python train.py --n_layer=12 --d_model=128 --n_head=2 --n_kv_head=2 --head_dim=64 --d_mlp=320 --vocab_size=8192 --activation="swiglu" --norm="rmsnorm" --norm_place="pre" --norm_eps=1e-05 --positions="rope" --rope_base=2260.0 --rope_fraction=1.0 --qk_norm=false --attn_scale=0.125 --bias="qkv" --tie_embeddings=false --parallel_block=false --init="uniform" --init_std_qkv=0.0448 --init_std_o=0.0 --init_std_up=0.0448 --init_std_down=0.0 --optimizer="adamw" --lr=0.00262 --lr_mult_o=1.48 --beta1=0.9 --beta2=0.99 --lr_head=0.00805 --grad_clip=2.0 --warmup_steps=219 --schedule="wsd" --decay_fraction=0.908 --decay_shape="linear" --final_lr_fraction=0.0 --batch_tokens=32768 --seq_len=384 --doc_mask=true --train_tokens=200000000 --steps=6104 --dataset="wikipedia_en"
Each number is 200 + 30 x the weight over its row's rms, rounded and kept within 0 to 999. Layers, rows and columns count from 0. The size before them is the row's rms in percent of the matrix's.

# layer 6 MLP up, 320x128, rms 0.108, rows 135-189, columns 0-127
093,140,186,172,195,162,177,219,231,141,214,136,237,168,210,270,248,235,178,227,148,213,191,185,152,229,211,255,170,200,189,202,197,205,216,198,237,249,178,180,194,199,236,174,185,228,205,237,167,280,168,239,202,185,117,237,217,180,220,219,180,176,228,211,154,197,187,225,211,214,261,232,210,164,165,227,242,192,210,228,207,212,187,226,209,230,224,245,195,230,234,214,232,186,183,181,155,179,223,219,221,199,227,226,180,195,222,148,177,197,198,232,208,160,199,188,187,212,192,237,233,177,192,222,256,233,172,240,196
102,228,221,194,168,225,215,211,207,164,225,214,259,167,170,221,188,192,163,186,190,141,258,187,175,218,199,126,188,183,206,169,141,250,226,206,181,237,204,257,218,253,245,171,257,173,222,194,235,183,208,210,212,209,214,232,206,206,203,213,174,194,182,192,168,172,163,188,273,265,203,176,178,161,213,202,265,226,185,225,184,237,194,130,167,198,175,219,161,186,203,185,198,204,181,204,218,178,241,153,153,258,233,188,225,129,206,200,208,220,210,211,190,201,201,199,212,162,199,226,230,145,257,190,221,206,188,198,185
091,184,232,245,288,204,239,199,227,191,240,164,196,210,234,221,204,202,148,196,213,191,221,189,206,206,248,202,250,189,155,208,153,200,230,227,245,193,181,241,173,165,216,212,207,147,212,177,208,231,168,184,164,196,231,211,226,156,212,224,243,170,206,188,165,157,228,184,190,209,180,190,177,201,203,239,270,199,202,166,182,214,200,165,255,203,138,216,234,172,189,201,205,193,179,172,240,155,208,209,188,218,234,100,238,214,188,209,155,156,231,236,250,152,177,181,169,184,152,175,218,157,200,210,193,205,231,200,185
102,174,265,179,209,151,201,158,173,203,177,224,173,178,144,207,222,169,213,188,261,227,198,185,215,186,157,142,185,247,147,233,197,154,177,185,222,216,265,207,215,223,150,213,213,211,193,170,193,187,266,237,202,196,176,197,175,205,196,243,195,192,215,161,174,214,198,248,232,184,238,204,234,226,207,172,127,178,166,269,180,229,265,169,194,203,171,239,176,269,224,179,195,209,201,153,233,152,208,184,212,199,169,172,154,195,194,178,193,245,196,182,201,174,222,224,209,205,226,210,217,224,154,192,157,195,186,235,213
101,208,185,226,186,214,173,148,171,148,142,186,194,183,223,199,183,217,220,142,215,191,202,202,136,144,220,247,168,237,185,207,150,203,210,224,188,195,178,192,207,189,226,213,162,185,164,150,184,190,177,178,159,197,185,201,194,246,259,228,159,174,196,152,173,233,207,218,189,187,216,201,217,217,225,221,230,179,168,216,236,200,192,184,197,185,182,180,213,263,200,128,185,206,234,184,223,116,192,245,169,210,172,193,216,240,187,206,184,242,199,173,199,182,169,177,237,212,234,262,219,243,232,265,228,218,251,155,158
090,210,209,225,194,206,213,176,165,224,249,272,162,149,223,182,219,205,243,194,246,182,147,191,194,224,263,252,156,197,248,186,162,196,213,214,241,227,165,221,269,185,235,145,236,195,200,197,193,173,222,180,201,173,211,178,204,205,184,212,220,149,199,164,183,222,180,149,183,259,235,213,194,179,226,156,202,232,159,181,100,144,224,177,210,179,221,205,240,230,182,175,171,201,213,237,217,229,153,219,205,182,203,222,196,215,212,261,176,205,161,184,228,186,189,237,212,201,174,206,198,177,187,248,233,184,217,185,180
091,196,261,247,190,180,191,216,208,231,189,272,177,215,201,187,180,225,129,232,227,176,217,177,219,151,229,166,245,193,167,120,190,210,187,189,219,198,192,159,206,224,235,222,244,180,162,169,176,290,177,222,171,215,232,177,216,236,179,173,224,245,160,173,206,241,180,226,207,220,240,173,215,213,155,225,194,242,196,207,186,172,170,234,208,223,154,252,179,220,211,194,195,185,159,208,178,193,215,170,222,155,236,238,196,262,188,229,233,185,197,202,183,185,200,224,222,196,226,161,224,166,173,147,187,164,231,235,185
099,146,157,197,231,234,178,169,174,179,184,215,197,223,217,223,181,168,137,224,202,201,228,151,205,200,165,200,196,210,160,204,219,232,171,210,179,203,148,209,254,211,118,179,190,139,184,189,257,181,156,218,234,224,176,218,179,266,202,240,196,222,218,258,188,220,188,201,186,212,181,161,196,185,219,159,186,186,201,232,208,169,240,218,160,178,225,206,183,220,211,212,202,144,196,199,192,187,203,276,215,206,173,191,164,237,120,204,193,170,144,187,215,172,173,220,246,199,161,193,255,158,235,204,154,231,216,177,211
098,169,189,236,234,175,179,212,279,272,236,209,218,197,224,205,222,206,186,208,227,160,198,216,223,191,218,149,170,151,162,189,263,221,224,226,174,233,210,244,224,191,245,237,184,185,187,215,206,168,215,167,180,211,208,260,242,206,226,149,239,205,201,187,177,201,180,206,225,170,198,204,207,278,150,186,196,151,206,226,229,177,204,197,209,164,225,201,225,197,212,258,215,158,245,256,193,188,175,173,173,205,190,194,205,193,269,220,195,219,178,223,231,181,240,173,198,210,206,238,209,198,214,225,211,175,93,175,207
094,230,227,196,225,191,224,163,222,130,183,147,165,208,154,240,173,209,187,191,182,232,155,211,234,140,192,206,257,147,163,170,193,190,298,226,183,208,197,229,158,232,209,189,172,167,222,217,193,221,157,211,191,205,193,223,198,215,203,166,255,241,156,267,198,190,243,177,187,197,142,185,222,201,235,213,158,251,201,231,222,190,187,181,221,193,215,161,246,158,220,187,192,163,196,223,240,204,190,189,190,148,234,209,203,205,194,201,156,239,187,213,226,239,177,242,231,220,136,193,193,218,218,177,175,174,181,229,214
103,220,217,258,214,137,213,181,199,230,212,208,207,179,148,173,226,166,174,179,152,149,233,234,198,178,224,210,163,185,187,149,165,179,200,236,205,214,251,215,187,179,201,143,208,150,202,234,212,186,196,221,195,196,181,305,237,188,179,219,269,219,186,226,210,194,197,190,190,226,167,169,166,207,207,219,213,230,273,232,189,211,218,169,156,235,195,180,177,235,271,234,208,241,147,223,242,175,178,182,195,215,186,148,212,232,215,200,182,195,201,220,203,186,195,236,168,206,233,208,250,150,199,198,247,217,159,187,197
096,278,160,246,163,217,213,164,193,181,215,177,206,212,226,203,210,187,203,235,180,175,235,214,191,206,173,232,226,240,177,215,237,203,212,186,190,185,254,221,182,168,191,207,202,189,196,190,180,244,193,195,198,219,187,237,189,225,240,171,185,235,208,250,194,187,201,195,193,195,195,178,183,259,264,166,164,221,173,206,277,147,164,240,166,259,215,134,217,141,205,128,187,175,217,167,218,190,184,252,156,171,208,134,189,186,174,216,237,232,247,186,189,191,180,226,191,213,219,198,220,173,229,201,252,164,240,242,172
097,224,200,152,195,131,184,231,203,191,153,239,174,161,214,139,178,221,256,140,269,196,194,211,198,207,209,174,191,206,242,228,204,242,205,186,204,181,191,186,241,214,180,111,150,247,172,232,239,213,241,214,211,224,183,143,224,142,152,219,181,170,218,170,217,228,219,217,176,187,243,195,255,205,195,175,209,215,192,181,242,201,242,209,146,215,192,208,169,208,234,216,192,238,241,221,207,205,167,240,193,164,162,253,165,180,199,206,171,187,189,138,165,206,168,225,193,191,193,181,240,190,200,200,201,176,219,202,233
101,164,195,186,201,210,229,193,222,225,222,209,130,187,196,234,230,157,160,204,203,245,168,199,217,259,202,199,208,198,203,232,180,143,151,173,135,209,202,202,183,206,208,219,197,173,159,158,229,190,279,198,185,184,159,173,218,200,223,181,232,248,211,191,205,214,235,213,196,226,180,182,234,225,149,199,244,198,210,196,209,156,264,217,175,178,179,198,208,223,214,260,208,230,170,185,257,241,199,184,229,190,158,213,238,237,161,221,167,184,211,170,167,221,176,256,230,193,268,195,236,237,174,197,161,195,133,167,162
102,228,203,155,212,191,136,226,228,198,226,230,184,147,242,140,194,222,208,168,243,117,169,245,187,169,209,212,239,212,174,225,202,193,111,180,149,212,136,191,206,185,156,206,203,220,210,170,186,219,187,181,183,194,190,227,220,197,167,257,183,193,209,197,196,225,195,204,141,213,191,220,232,245,216,180,219,188,194,237,139,217,260,229,223,148,204,206,191,208,222,184,163,198,221,186,173,252,224,200,136,214,241,194,226,212,187,190,186,168,206,202,155,195,241,208,200,231,143,183,197,170,159,164,187,172,244,216,199
096,188,197,203,245,236,220,215,206,206,270,211,156,194,199,183,183,194,187,228,202,176,222,179,189,160,244,203,180,137,219,154,161,206,208,225,240,224,240,196,228,189,246,266,174,177,202,149,167,167,212,190,246,163,200,158,225,204,222,191,199,198,218,190,184,230,157,131,201,235,163,208,180,221,215,206,212,226,198,149,186,229,215,182,222,192,161,147,184,132,184,175,166,170,160,202,221,181,219,150,166,168,200,153,230,224,244,180,180,158,129,265,158,246,223,221,171,196,222,230,219,206,209,167,213,207,184,177,188
098,152,164,178,177,198,244,199,150,139,201,181,185,158,216,267,182,213,179,199,255,210,160,214,236,190,177,208,240,167,120,186,165,242,221,214,196,185,151,196,162,224,204,170,211,165,186,174,202,213,211,172,214,188,198,217,170,144,184,179,206,139,152,190,175,195,181,224,206,164,213,213,178,266,217,252,178,256,211,233,189,198,215,222,202,207,168,167,221,160,279,179,221,203,240,194,184,199,196,184,228,182,225,205,161,241,193,150,185,194,212,199,239,203,239,174,155,182,229,181,177,231,215,174,233,188,195,252,249
097,187,155,157,213,252,178,175,135,185,210,242,176,168,183,195,154,181,217,182,259,164,182,194,184,188,184,219,183,215,244,232,220,223,210,217,183,210,233,189,196,197,172,166,225,242,263,206,162,180,235,237,214,227,173,239,194,194,188,191,179,214,153,160,176,196,170,202,154,165,209,233,160,133,211,207,209,152,232,179,167,215,229,177,167,194,168,237,196,197,184,245,201,169,218,194,200,210,199,127,195,240,142,209,236,232,200,220,225,198,239,163,169,245,168,211,250,155,265,219,198,175,215,220,173,196,199,135,173
095,186,185,250,181,173,274,184,206,208,217,180,172,182,219,244,222,202,191,184,177,251,188,211,221,199,220,191,207,218,217,177,133,228,196,199,231,198,219,260,168,195,172,183,189,211,191,198,193,220,187,198,175,197,192,168,244,152,150,226,201,265,158,183,195,212,211,156,183,233,231,177,227,210,192,233,193,169,172,202,136,200,214,198,206,224,176,190,229,260,222,204,143,189,138,141,235,188,178,157,253,263,216,151,203,225,268,253,239,200,197,182,232,209,170,181,169,244,238,236,232,222,181,195,207,179,217,228,237
088,218,202,228,215,155,169,253,167,234,211,213,190,189,237,166,208,212,196,179,264,179,205,194,165,153,241,180,213,156,183,156,181,170,193,224,248,239,215,242,210,190,200,187,299,238,175,200,194,173,179,212,198,156,198,227,201,218,257,164,170,210,208,234,208,191,179,172,265,199,231,151,129,219,231,206,197,151,190,185,185,240,190,201,212,190,215,189,215,155,220,213,167,184,110,175,240,148,205,200,185,187,162,155,210,203,217,213,155,191,183,212,202,152,195,205,196,262,190,199,200,182,254,209,194,201,157,217,204
106,217,215,209,179,183,233,160,193,174,215,201,182,220,206,172,233,202,242,208,172,201,207,181,212,230,206,250,222,187,186,182,214,176,173,159,187,176,174,161,202,213,187,211,157,234,227,225,249,228,199,184,228,216,136,216,184,163,201,190,184,188,137,160,189,162,221,252,132,168,183,144,141,199,183,206,189,125,214,227,209,287,161,192,197,192,196,203,212,199,189,201,156,146,185,213,259,167,179,236,247,223,179,232,245,205,215,141,143,164,178,225,209,133,185,177,209,166,204,200,186,208,151,223,228,226,212,198,211
097,169,200,250,180,161,219,190,192,196,225,177,162,186,223,198,176,192,221,193,159,265,210,233,184,215,199,227,217,289,211,236,182,213,148,175,154,200,185,206,227,206,152,199,170,155,182,191,190,204,211,224,198,170,172,140,179,200,189,230,223,197,228,178,274,242,167,222,201,205,230,206,228,206,217,252,178,136,172,168,158,219,188,226,248,191,170,220,226,230,257,183,187,171,262,195,153,224,199,209,225,152,182,219,198,141,201,200,185,191,196,152,162,219,212,210,175,254,206,185,264,164,153,177,180,194,232,180,211
099,170,168,227,216,209,192,162,226,223,196,198,239,147,197,171,170,174,229,216,237,217,229,179,189,181,204,205,185,187,220,227,172,204,245,248,193,199,243,170,197,194,218,181,224,172,199,173,169,245,224,162,232,206,166,196,208,206,208,195,207,188,183,216,180,163,203,194,178,257,202,242,120,144,226,212,221,229,240,237,192,195,161,179,202,242,234,142,161,198,178,181,268,135,183,180,137,198,187,212,166,214,253,220,178,178,240,255,173,181,149,178,217,219,187,196,142,235,224,251,202,215,233,223,242,159,177,150,207
101,162,229,179,196,173,176,174,231,177,178,222,194,194,204,193,175,168,216,258,224,150,212,221,192,207,253,159,142,228,203,228,242,198,197,198,194,220,201,218,176,269,217,218,204,207,202,187,198,216,192,239,261,268,233,206,195,199,227,221,199,212,224,159,209,169,237,168,188,168,194,170,159,159,238,254,215,146,167,243,235,173,237,217,182,219,230,197,173,213,173,255,254,199,199,229,222,232,187,180,240,235,215,223,221,245,223,168,240,209,181,181,217,96,208,186,168,200,172,190,213,216,258,172,247,188,178,199,196
108,207,161,208,220,188,232,205,226,223,190,222,201,220,229,185,241,244,178,200,260,202,187,177,144,207,200,187,214,231,119,225,226,146,161,181,224,209,142,148,154,162,201,276,200,182,237,208,184,231,209,177,201,238,196,229,146,211,186,212,211,236,188,252,200,214,237,189,153,231,181,190,187,141,207,201,173,197,148,213,244,235,268,184,229,197,191,180,197,182,197,217,184,187,184,186,227,234,178,226,189,176,204,147,174,209,188,268,196,173,215,237,204,197,182,137,200,208,194,173,267,171,189,209,186,206,246,171,239
097,241,197,294,209,194,194,226,243,223,188,187,188,202,236,174,207,178,186,210,207,198,206,224,211,187,226,222,258,209,178,197,226,232,152,166,196,151,232,200,211,240,194,227,174,190,222,179,185,244,209,195,167,198,257,219,171,253,256,198,199,180,206,215,199,224,219,124,221,178,207,163,159,207,197,180,224,227,214,165,167,196,243,211,216,188,226,219,147,189,177,172,232,193,133,222,186,216,222,151,190,166,122,195,135,181,181,175,187,245,164,177,179,173,194,242,188,168,192,224,240,162,186,170,161,233,210,134,194
101,172,228,176,234,215,167,181,204,215,188,234,167,215,234,269,256,249,178,190,161,175,246,151,248,190,229,238,212,242,216,248,154,214,212,225,205,194,171,206,161,196,232,196,206,170,167,152,281,144,167,213,189,197,207,236,191,230,178,244,205,203,211,153,209,241,223,214,226,184,178,174,219,165,216,205,247,261,173,247,202,234,172,184,188,161,180,198,168,231,153,161,165,186,193,198,225,179,223,229,266,234,209,214,190,233,187,186,223,182,134,193,226,205,172,250,211,210,152,215,203,231,198,220,201,215,205,190,180
094,229,177,200,237,226,194,219,179,166,254,178,185,211,179,227,194,194,220,220,216,211,192,202,195,183,225,210,194,213,211,233,139,174,206,218,211,207,204,223,188,211,237,167,226,163,201,211,204,232,185,170,236,171,171,172,198,169,165,214,221,218,231,170,243,184,185,178,152,212,243,197,223,151,180,219,133,235,219,235,193,154,228,234,113,131,161,241,248,179,163,239,163,209,183,225,152,178,200,247,248,228,201,218,151,202,190,229,204,199,199,229,215,185,189,131,225,125,192,121,230,194,198,168,185,197,179,230,204
099,262,159,198,191,178,203,183,198,183,196,196,156,259,190,197,242,243,178,168,193,180,271,204,239,187,189,159,209,186,220,235,153,208,187,141,178,193,187,201,259,163,146,228,169,203,184,234,231,182,200,220,141,216,188,188,205,214,164,190,194,196,202,183,198,195,198,255,220,189,162,247,190,182,235,181,217,187,243,196,252,228,204,214,154,177,174,199,186,187,180,194,181,173,245,132,233,216,248,237,207,198,156,194,261,171,217,192,230,194,191,195,164,185,176,169,193,161,190,155,186,230,112,160,213,201,217,250,164
103,220,175,217,223,199,218,244,177,170,219,180,157,179,253,220,185,187,121,224,215,207,209,211,172,187,242,214,253,181,177,175,216,178,185,211,129,198,139,225,178,205,224,207,221,241,187,201,205,251,154,173,168,128,151,181,169,175,217,160,246,197,139,256,230,224,233,147,159,215,214,183,207,202,230,208,207,219,218,147,185,202,123,186,183,222,216,200,197,203,170,140,194,202,176,167,221,187,184,227,220,185,170,169,186,170,194,219,208,198,161,260,202,171,194,218,204,229,136,213,172,189,194,183,190,194,198,215,146
103,194,214,216,179,202,165,203,243,171,198,178,144,164,187,170,214,221,244,237,186,192,155,206,233,226,238,231,172,212,179,242,203,200,277,193,218,310,173,179,242,245,211,174,190,206,151,186,224,216,208,220,206,189,191,210,232,222,248,167,217,181,224,195,177,214,197,185,185,203,244,159,237,236,260,176,162,223,200,163,188,160,211,197,176,167,210,210,183,222,169,242,253,188,182,176,178,227,189,194,194,242,211,214,238,223,163,236,205,195,179,184,169,185,162,133,237,148,159,200,165,235,215,162,248,238,211,214,192
107,202,230,253,152,186,193,258,182,216,187,244,255,128,220,233,259,206,186,227,214,211,122,230,192,151,196,204,230,198,189,271,213,178,186,210,206,179,222,167,222,198,220,226,182,201,236,208,186,214,141,190,176,231,203,232,203,185,240,236,189,204,172,204,240,226,200,220,238,191,169,163,234,228,194,170,188,233,105,204,185,232,177,230,153,190,184,232,150,186,193,215,181,186,215,172,229,214,180,164,201,176,269,201,221,194,182,236,201,205,178,193,227,194,166,192,178,170,231,257,221,170,202,175,159,254,215,216,190
098,144,228,185,197,180,174,188,225,145,205,212,172,172,184,205,201,194,157,186,172,156,225,230,181,238,205,186,196,163,190,204,196,264,231,195,249,182,152,211,160,181,202,188,195,218,235,166,166,158,204,200,220,184,217,155,176,145,216,209,273,209,210,234,213,198,192,193,234,173,178,196,160,195,199,205,194,258,169,232,152,272,226,166,174,217,166,182,259,240,193,205,245,160,174,230,234,216,171,206,222,254,215,209,228,233,184,169,139,210,217,182,238,167,237,241,146,196,152,231,183,241,162,174,195,171,194,220,211
099,214,163,232,208,175,224,160,199,180,143,135,275,183,140,175,164,192,242,220,244,197,208,226,206,194,177,217,223,115,202,151,191,218,224,209,202,191,194,191,192,165,205,226,200,223,220,176,182,208,199,189,241,165,216,215,218,239,167,216,195,200,205,220,165,208,189,237,183,230,169,181,240,179,186,187,212,206,239,234,174,195,218,175,208,210,227,249,271,176,163,233,147,176,119,202,219,190,239,244,244,200,166,203,205,234,194,163,173,173,216,198,141,156,203,191,166,155,206,217,208,208,220,239,245,205,146,230,217
098,209,194,210,209,201,183,231,200,213,230,223,169,190,130,182,154,214,251,247,161,229,235,159,258,224,174,166,183,151,254,187,199,174,195,214,243,213,195,236,207,201,181,235,212,162,253,221,172,228,244,188,209,241,244,179,211,202,202,187,202,221,190,180,205,192,154,163,259,223,187,175,197,159,193,243,177,249,253,201,166,234,212,231,171,264,270,196,193,187,202,233,191,178,198,219,207,206,255,194,177,197,208,189,185,215,232,168,154,208,239,217,247,237,215,159,112,192,203,217,164,167,227,176,200,182,183,208,175
096,159,250,236,202,174,165,204,203,177,240,238,226,193,202,238,186,176,169,214,239,170,186,209,232,156,169,180,180,187,173,206,195,234,240,184,168,221,176,265,192,180,228,173,199,183,222,186,187,217,200,211,189,216,205,160,182,251,99,127,187,228,202,250,202,204,246,193,158,214,209,209,185,164,156,170,211,159,172,140,213,202,167,236,236,220,230,221,254,227,180,215,230,183,186,167,172,194,207,202,223,212,234,203,243,160,192,173,213,176,180,208,180,201,236,203,214,122,215,206,202,215,240,230,191,183,274,188,149
095,196,213,205,214,191,241,218,183,139,242,203,195,210,194,198,244,202,188,186,199,227,216,222,190,233,257,278,163,172,242,200,168,163,205,230,150,181,207,222,258,197,195,213,183,212,155,183,195,205,187,137,195,189,241,170,243,211,239,232,201,223,180,203,157,231,182,188,212,225,197,194,207,204,213,170,263,184,190,198,234,245,212,202,226,189,193,208,212,253,240,214,160,208,283,137,207,208,211,190,139,122,190,174,224,201,180,189,180,227,213,167,190,194,225,149,218,232,224,236,187,182,270,155,152,176,176,185,190
100,253,217,239,197,191,223,187,216,175,191,237,187,197,186,232,139,197,215,221,221,197,192,202,217,244,242,260,235,175,216,201,181,227,160,204,200,191,222,190,201,205,129,189,175,233,180,227,242,233,174,233,133,197,234,173,225,180,189,245,167,197,137,156,219,220,198,193,245,197,178,185,196,215,230,186,191,186,205,212,195,260,276,195,221,162,253,196,210,169,173,271,187,172,191,202,204,222,189,167,253,215,223,205,216,242,144,238,170,208,162,226,267,229,171,187,175,174,202,221,233,230,156,143,180,196,198,205,228
101,194,192,169,191,241,180,187,192,207,180,167,166,201,206,238,251,199,202,223,170,211,262,197,154,236,180,226,218,208,223,247,182,230,164,186,204,175,217,247,152,222,162,175,198,210,214,198,230,205,175,241,196,198,129,238,255,218,167,158,252,243,226,166,222,159,189,152,183,207,228,172,163,221,179,217,240,134,216,244,185,200,182,221,208,211,166,220,229,163,156,221,197,206,167,245,144,267,166,212,256,266,177,196,201,201,174,240,204,218,221,192,206,199,209,183,209,231,213,146,197,198,194,199,228,176,196,220,269
097,183,253,229,243,185,234,166,231,200,174,162,205,259,200,214,166,144,175,266,214,226,209,173,230,162,245,188,193,161,163,164,182,169,185,184,186,188,181,198,239,215,177,187,206,160,154,194,224,177,185,196,246,172,201,192,180,229,218,206,201,234,226,212,191,168,190,181,187,185,179,212,190,189,241,188,181,187,177,220,120,181,156,240,227,190,185,154,237,226,130,155,204,157,161,192,184,261,244,220,178,211,222,209,170,181,197,166,157,184,150,179,144,227,238,229,197,211,236,186,230,161,211,183,230,240,147,174,219
098,166,218,217,216,231,163,221,201,181,219,293,188,184,169,198,192,275,219,194,192,180,216,213,148,179,197,136,202,160,193,263,167,179,164,198,193,246,231,190,166,217,221,219,226,172,245,189,190,196,220,173,234,205,201,235,217,175,241,176,263,197,219,183,208,181,166,224,214,129,179,233,176,224,177,223,171,200,141,193,175,194,160,205,148,168,216,211,227,194,257,146,211,269,191,215,227,208,222,195,187,187,208,171,182,207,159,198,158,252,226,210,156,205,173,193,180,169,163,196,168,265,215,178,207,225,198,208,182
100,237,165,216,171,189,190,228,159,165,217,230,168,171,234,224,204,220,233,230,200,191,144,201,137,163,178,222,194,206,222,218,146,198,178,147,164,153,226,134,178,167,194,217,211,139,226,178,229,185,184,198,169,239,192,225,180,176,148,193,172,227,181,218,226,177,192,223,214,197,220,231,241,146,211,174,225,181,221,220,231,170,244,203,188,231,172,181,163,205,201,172,271,190,228,161,165,176,186,173,255,237,178,226,244,169,121,159,200,199,192,179,148,238,226,214,202,168,177,218,165,211,166,178,234,191,178,194,216
093,226,168,212,208,223,218,211,226,192,202,186,132,214,223,230,268,235,228,182,212,195,199,232,193,182,181,195,172,194,190,148,128,205,165,201,200,150,204,202,178,233,272,192,185,189,234,249,230,216,193,172,166,222,127,223,194,192,151,211,213,252,226,242,157,206,224,192,181,167,194,172,208,187,221,204,215,154,198,169,167,177,181,147,167,201,183,152,200,198,170,238,110,216,182,218,251,227,205,214,167,181,189,239,227,142,234,163,220,199,235,215,199,184,173,152,201,229,199,174,215,164,182,180,265,219,193,185,199
096,207,225,160,269,194,200,176,206,156,182,252,159,215,172,209,237,238,171,240,195,176,201,186,134,192,155,227,211,180,218,242,205,129,224,243,171,193,199,204,238,180,175,234,215,231,219,200,223,197,241,194,213,209,199,248,197,205,209,234,185,183,220,125,184,233,201,247,232,232,178,207,193,182,173,195,212,162,262,207,155,213,214,225,226,209,246,152,167,189,166,235,189,214,161,244,237,188,219,198,256,202,188,142,245,229,198,217,180,198,247,192,203,161,214,235,187,204,216,191,178,192,175,190,220,177,105,196,222
097,202,180,245,211,219,200,209,229,206,234,212,190,212,145,208,162,177,182,219,206,188,189,163,158,219,181,231,169,203,216,221,189,231,177,224,160,183,194,205,139,194,168,192,235,136,206,195,203,187,244,180,196,180,188,209,218,146,163,202,186,216,158,186,151,126,211,206,155,134,163,167,181,247,218,198,170,136,158,149,163,197,213,168,215,231,217,172,199,209,115,166,208,217,201,185,210,187,197,164,239,244,176,238,167,185,224,239,159,202,208,203,148,208,133,172,178,167,205,219,212,207,198,223,172,227,166,199,264
098,189,169,232,257,206,190,201,203,167,195,160,234,209,202,175,222,190,222,255,211,216,174,172,141,191,200,268,208,199,190,219,241,203,188,158,225,165,192,217,205,222,190,187,222,251,129,236,145,176,193,181,202,216,223,208,219,176,238,270,235,236,213,181,254,182,159,190,175,185,207,219,198,171,294,198,191,201,222,207,193,198,242,208,154,230,193,234,195,227,210,174,198,203,218,199,154,234,159,161,224,179,161,186,199,250,247,167,220,241,169,189,194,188,164,181,149,207,179,245,218,178,239,174,220,187,219,236,136
097,204,178,187,205,173,156,235,155,203,191,171,194,204,208,182,194,225,229,212,219,244,212,233,213,216,218,249,257,230,214,220,192,229,179,193,264,250,247,191,209,181,247,216,215,244,168,247,262,196,166,217,209,220,175,211,157,209,230,236,167,225,183,188,158,188,244,236,162,212,226,180,204,166,185,206,163,163,231,237,213,254,177,230,189,217,248,193,212,199,203,179,183,173,192,188,243,227,176,220,186,139,208,206,184,253,245,182,175,224,195,147,254,171,164,211,223,161,177,243,157,251,260,150,234,171,215,200,185
099,171,167,248,153,212,154,201,175,186,216,217,233,141,220,162,185,178,204,228,264,208,198,258,191,190,225,249,186,198,224,172,167,233,134,182,190,173,181,216,228,189,191,195,218,180,195,223,205,178,197,206,191,239,206,218,233,242,155,255,186,213,234,194,211,190,157,204,145,244,173,233,159,161,193,208,206,183,197,160,208,196,258,220,259,197,194,178,198,220,207,206,183,211,208,204,141,220,172,148,237,177,200,196,164,218,154,215,296,211,190,168,194,170,255,184,173,173,217,213,215,167,210,225,231,257,179,169,162
098,257,133,140,186,216,215,163,205,219,195,189,192,217,267,163,154,210,181,232,214,200,253,231,243,187,261,210,163,181,190,277,244,180,204,216,193,228,252,240,148,231,164,201,165,198,220,227,204,138,192,214,183,164,164,241,202,215,170,142,218,253,214,223,197,232,189,192,218,210,169,176,243,213,201,202,157,245,194,209,208,232,218,192,226,195,258,199,208,166,164,218,181,224,149,188,216,167,196,182,212,201,219,193,158,146,169,172,212,200,193,217,245,221,181,202,214,214,146,182,243,209,212,225,238,212,221,207,183
097,255,243,232,198,195,202,222,153,252,271,187,137,157,177,219,210,273,174,202,192,228,143,209,201,164,201,217,219,238,197,162,227,169,242,181,224,124,219,187,210,225,185,179,229,219,229,214,186,260,198,237,155,204,250,167,185,224,218,207,222,194,154,196,225,191,221,195,197,251,210,208,188,238,244,194,183,202,167,218,176,228,222,195,211,190,178,171,209,213,233,204,180,182,193,196,218,223,226,175,201,229,244,184,181,213,211,237,212,176,190,199,226,165,103,203,208,138,182,203,201,124,231,217,183,189,173,190,235
096,146,184,173,259,199,157,241,173,152,178,196,177,209,216,196,210,178,202,201,212,174,151,260,236,149,222,194,149,169,202,231,198,173,198,187,207,270,178,223,214,235,158,235,218,245,193,181,177,148,174,209,180,204,226,235,250,233,228,240,240,186,215,171,206,174,225,194,195,168,202,184,216,168,246,221,221,144,251,216,192,169,185,211,196,202,158,262,204,193,204,197,179,226,141,159,169,249,151,231,212,222,185,173,169,213,171,166,228,205,176,205,216,135,260,203,199,218,201,178,207,229,235,222,220,221,161,208,170
097,122,252,204,219,219,205,187,141,186,206,306,228,213,227,161,199,198,215,199,226,193,197,219,174,161,189,193,189,209,200,217,145,215,140,206,216,155,201,198,201,236,192,186,188,183,194,182,168,236,259,237,182,189,208,190,202,172,136,202,194,258,153,183,198,191,259,214,236,199,267,196,194,168,180,180,176,272,188,245,216,167,183,171,190,191,149,249,185,245,199,138,204,197,210,183,226,156,173,190,231,169,184,206,217,218,194,183,180,211,205,177,207,192,195,205,221,168,206,177,239,146,236,218,202,164,232,209,166
102,189,173,177,146,230,170,233,235,212,164,222,244,119,190,185,228,176,232,184,199,203,139,216,221,209,243,231,197,172,194,180,211,181,180,176,198,234,209,180,217,196,257,174,177,177,207,172,249,283,218,212,245,188,249,193,136,203,237,224,167,193,179,220,148,224,171,167,216,207,246,274,126,145,200,195,243,190,223,166,219,209,160,185,191,171,221,195,178,200,169,225,237,197,210,204,229,185,214,184,184,238,158,202,189,196,197,165,180,172,151,178,237,192,221,170,186,236,184,224,174,206,166,180,229,205,171,167,185
109,224,232,174,203,219,236,212,188,214,155,196,228,164,192,236,221,152,171,211,178,222,215,138,227,216,161,263,211,225,200,241,208,118,235,174,235,235,160,158,184,226,249,193,246,202,204,183,221,172,217,211,194,206,157,192,152,192,222,133,217,175,213,154,223,228,216,210,137,198,204,142,211,160,216,228,209,232,232,203,202,207,165,235,230,207,203,211,161,161,198,256,209,185,212,163,255,193,183,197,186,216,238,162,229,192,195,249,215,205,131,147,164,199,212,220,216,239,210,180,183,201,248,200,225,182,244,210,219
107,241,208,180,211,214,270,186,229,149,199,243,174,196,222,210,194,194,186,211,182,233,209,140,242,217,221,174,178,274,183,206,196,147,170,211,164,219,214,187,243,221,143,185,219,185,233,203,168,181,163,207,206,180,193,167,181,185,212,186,224,253,256,224,189,157,231,167,175,184,204,204,229,157,208,194,192,231,189,235,216,145,234,171,242,186,196,128,149,196,258,219,210,161,219,235,209,215,153,238,220,195,227,174,229,224,167,169,159,156,194,275,180,225,207,235,185,207,145,196,198,207,171,217,166,196,199,212,162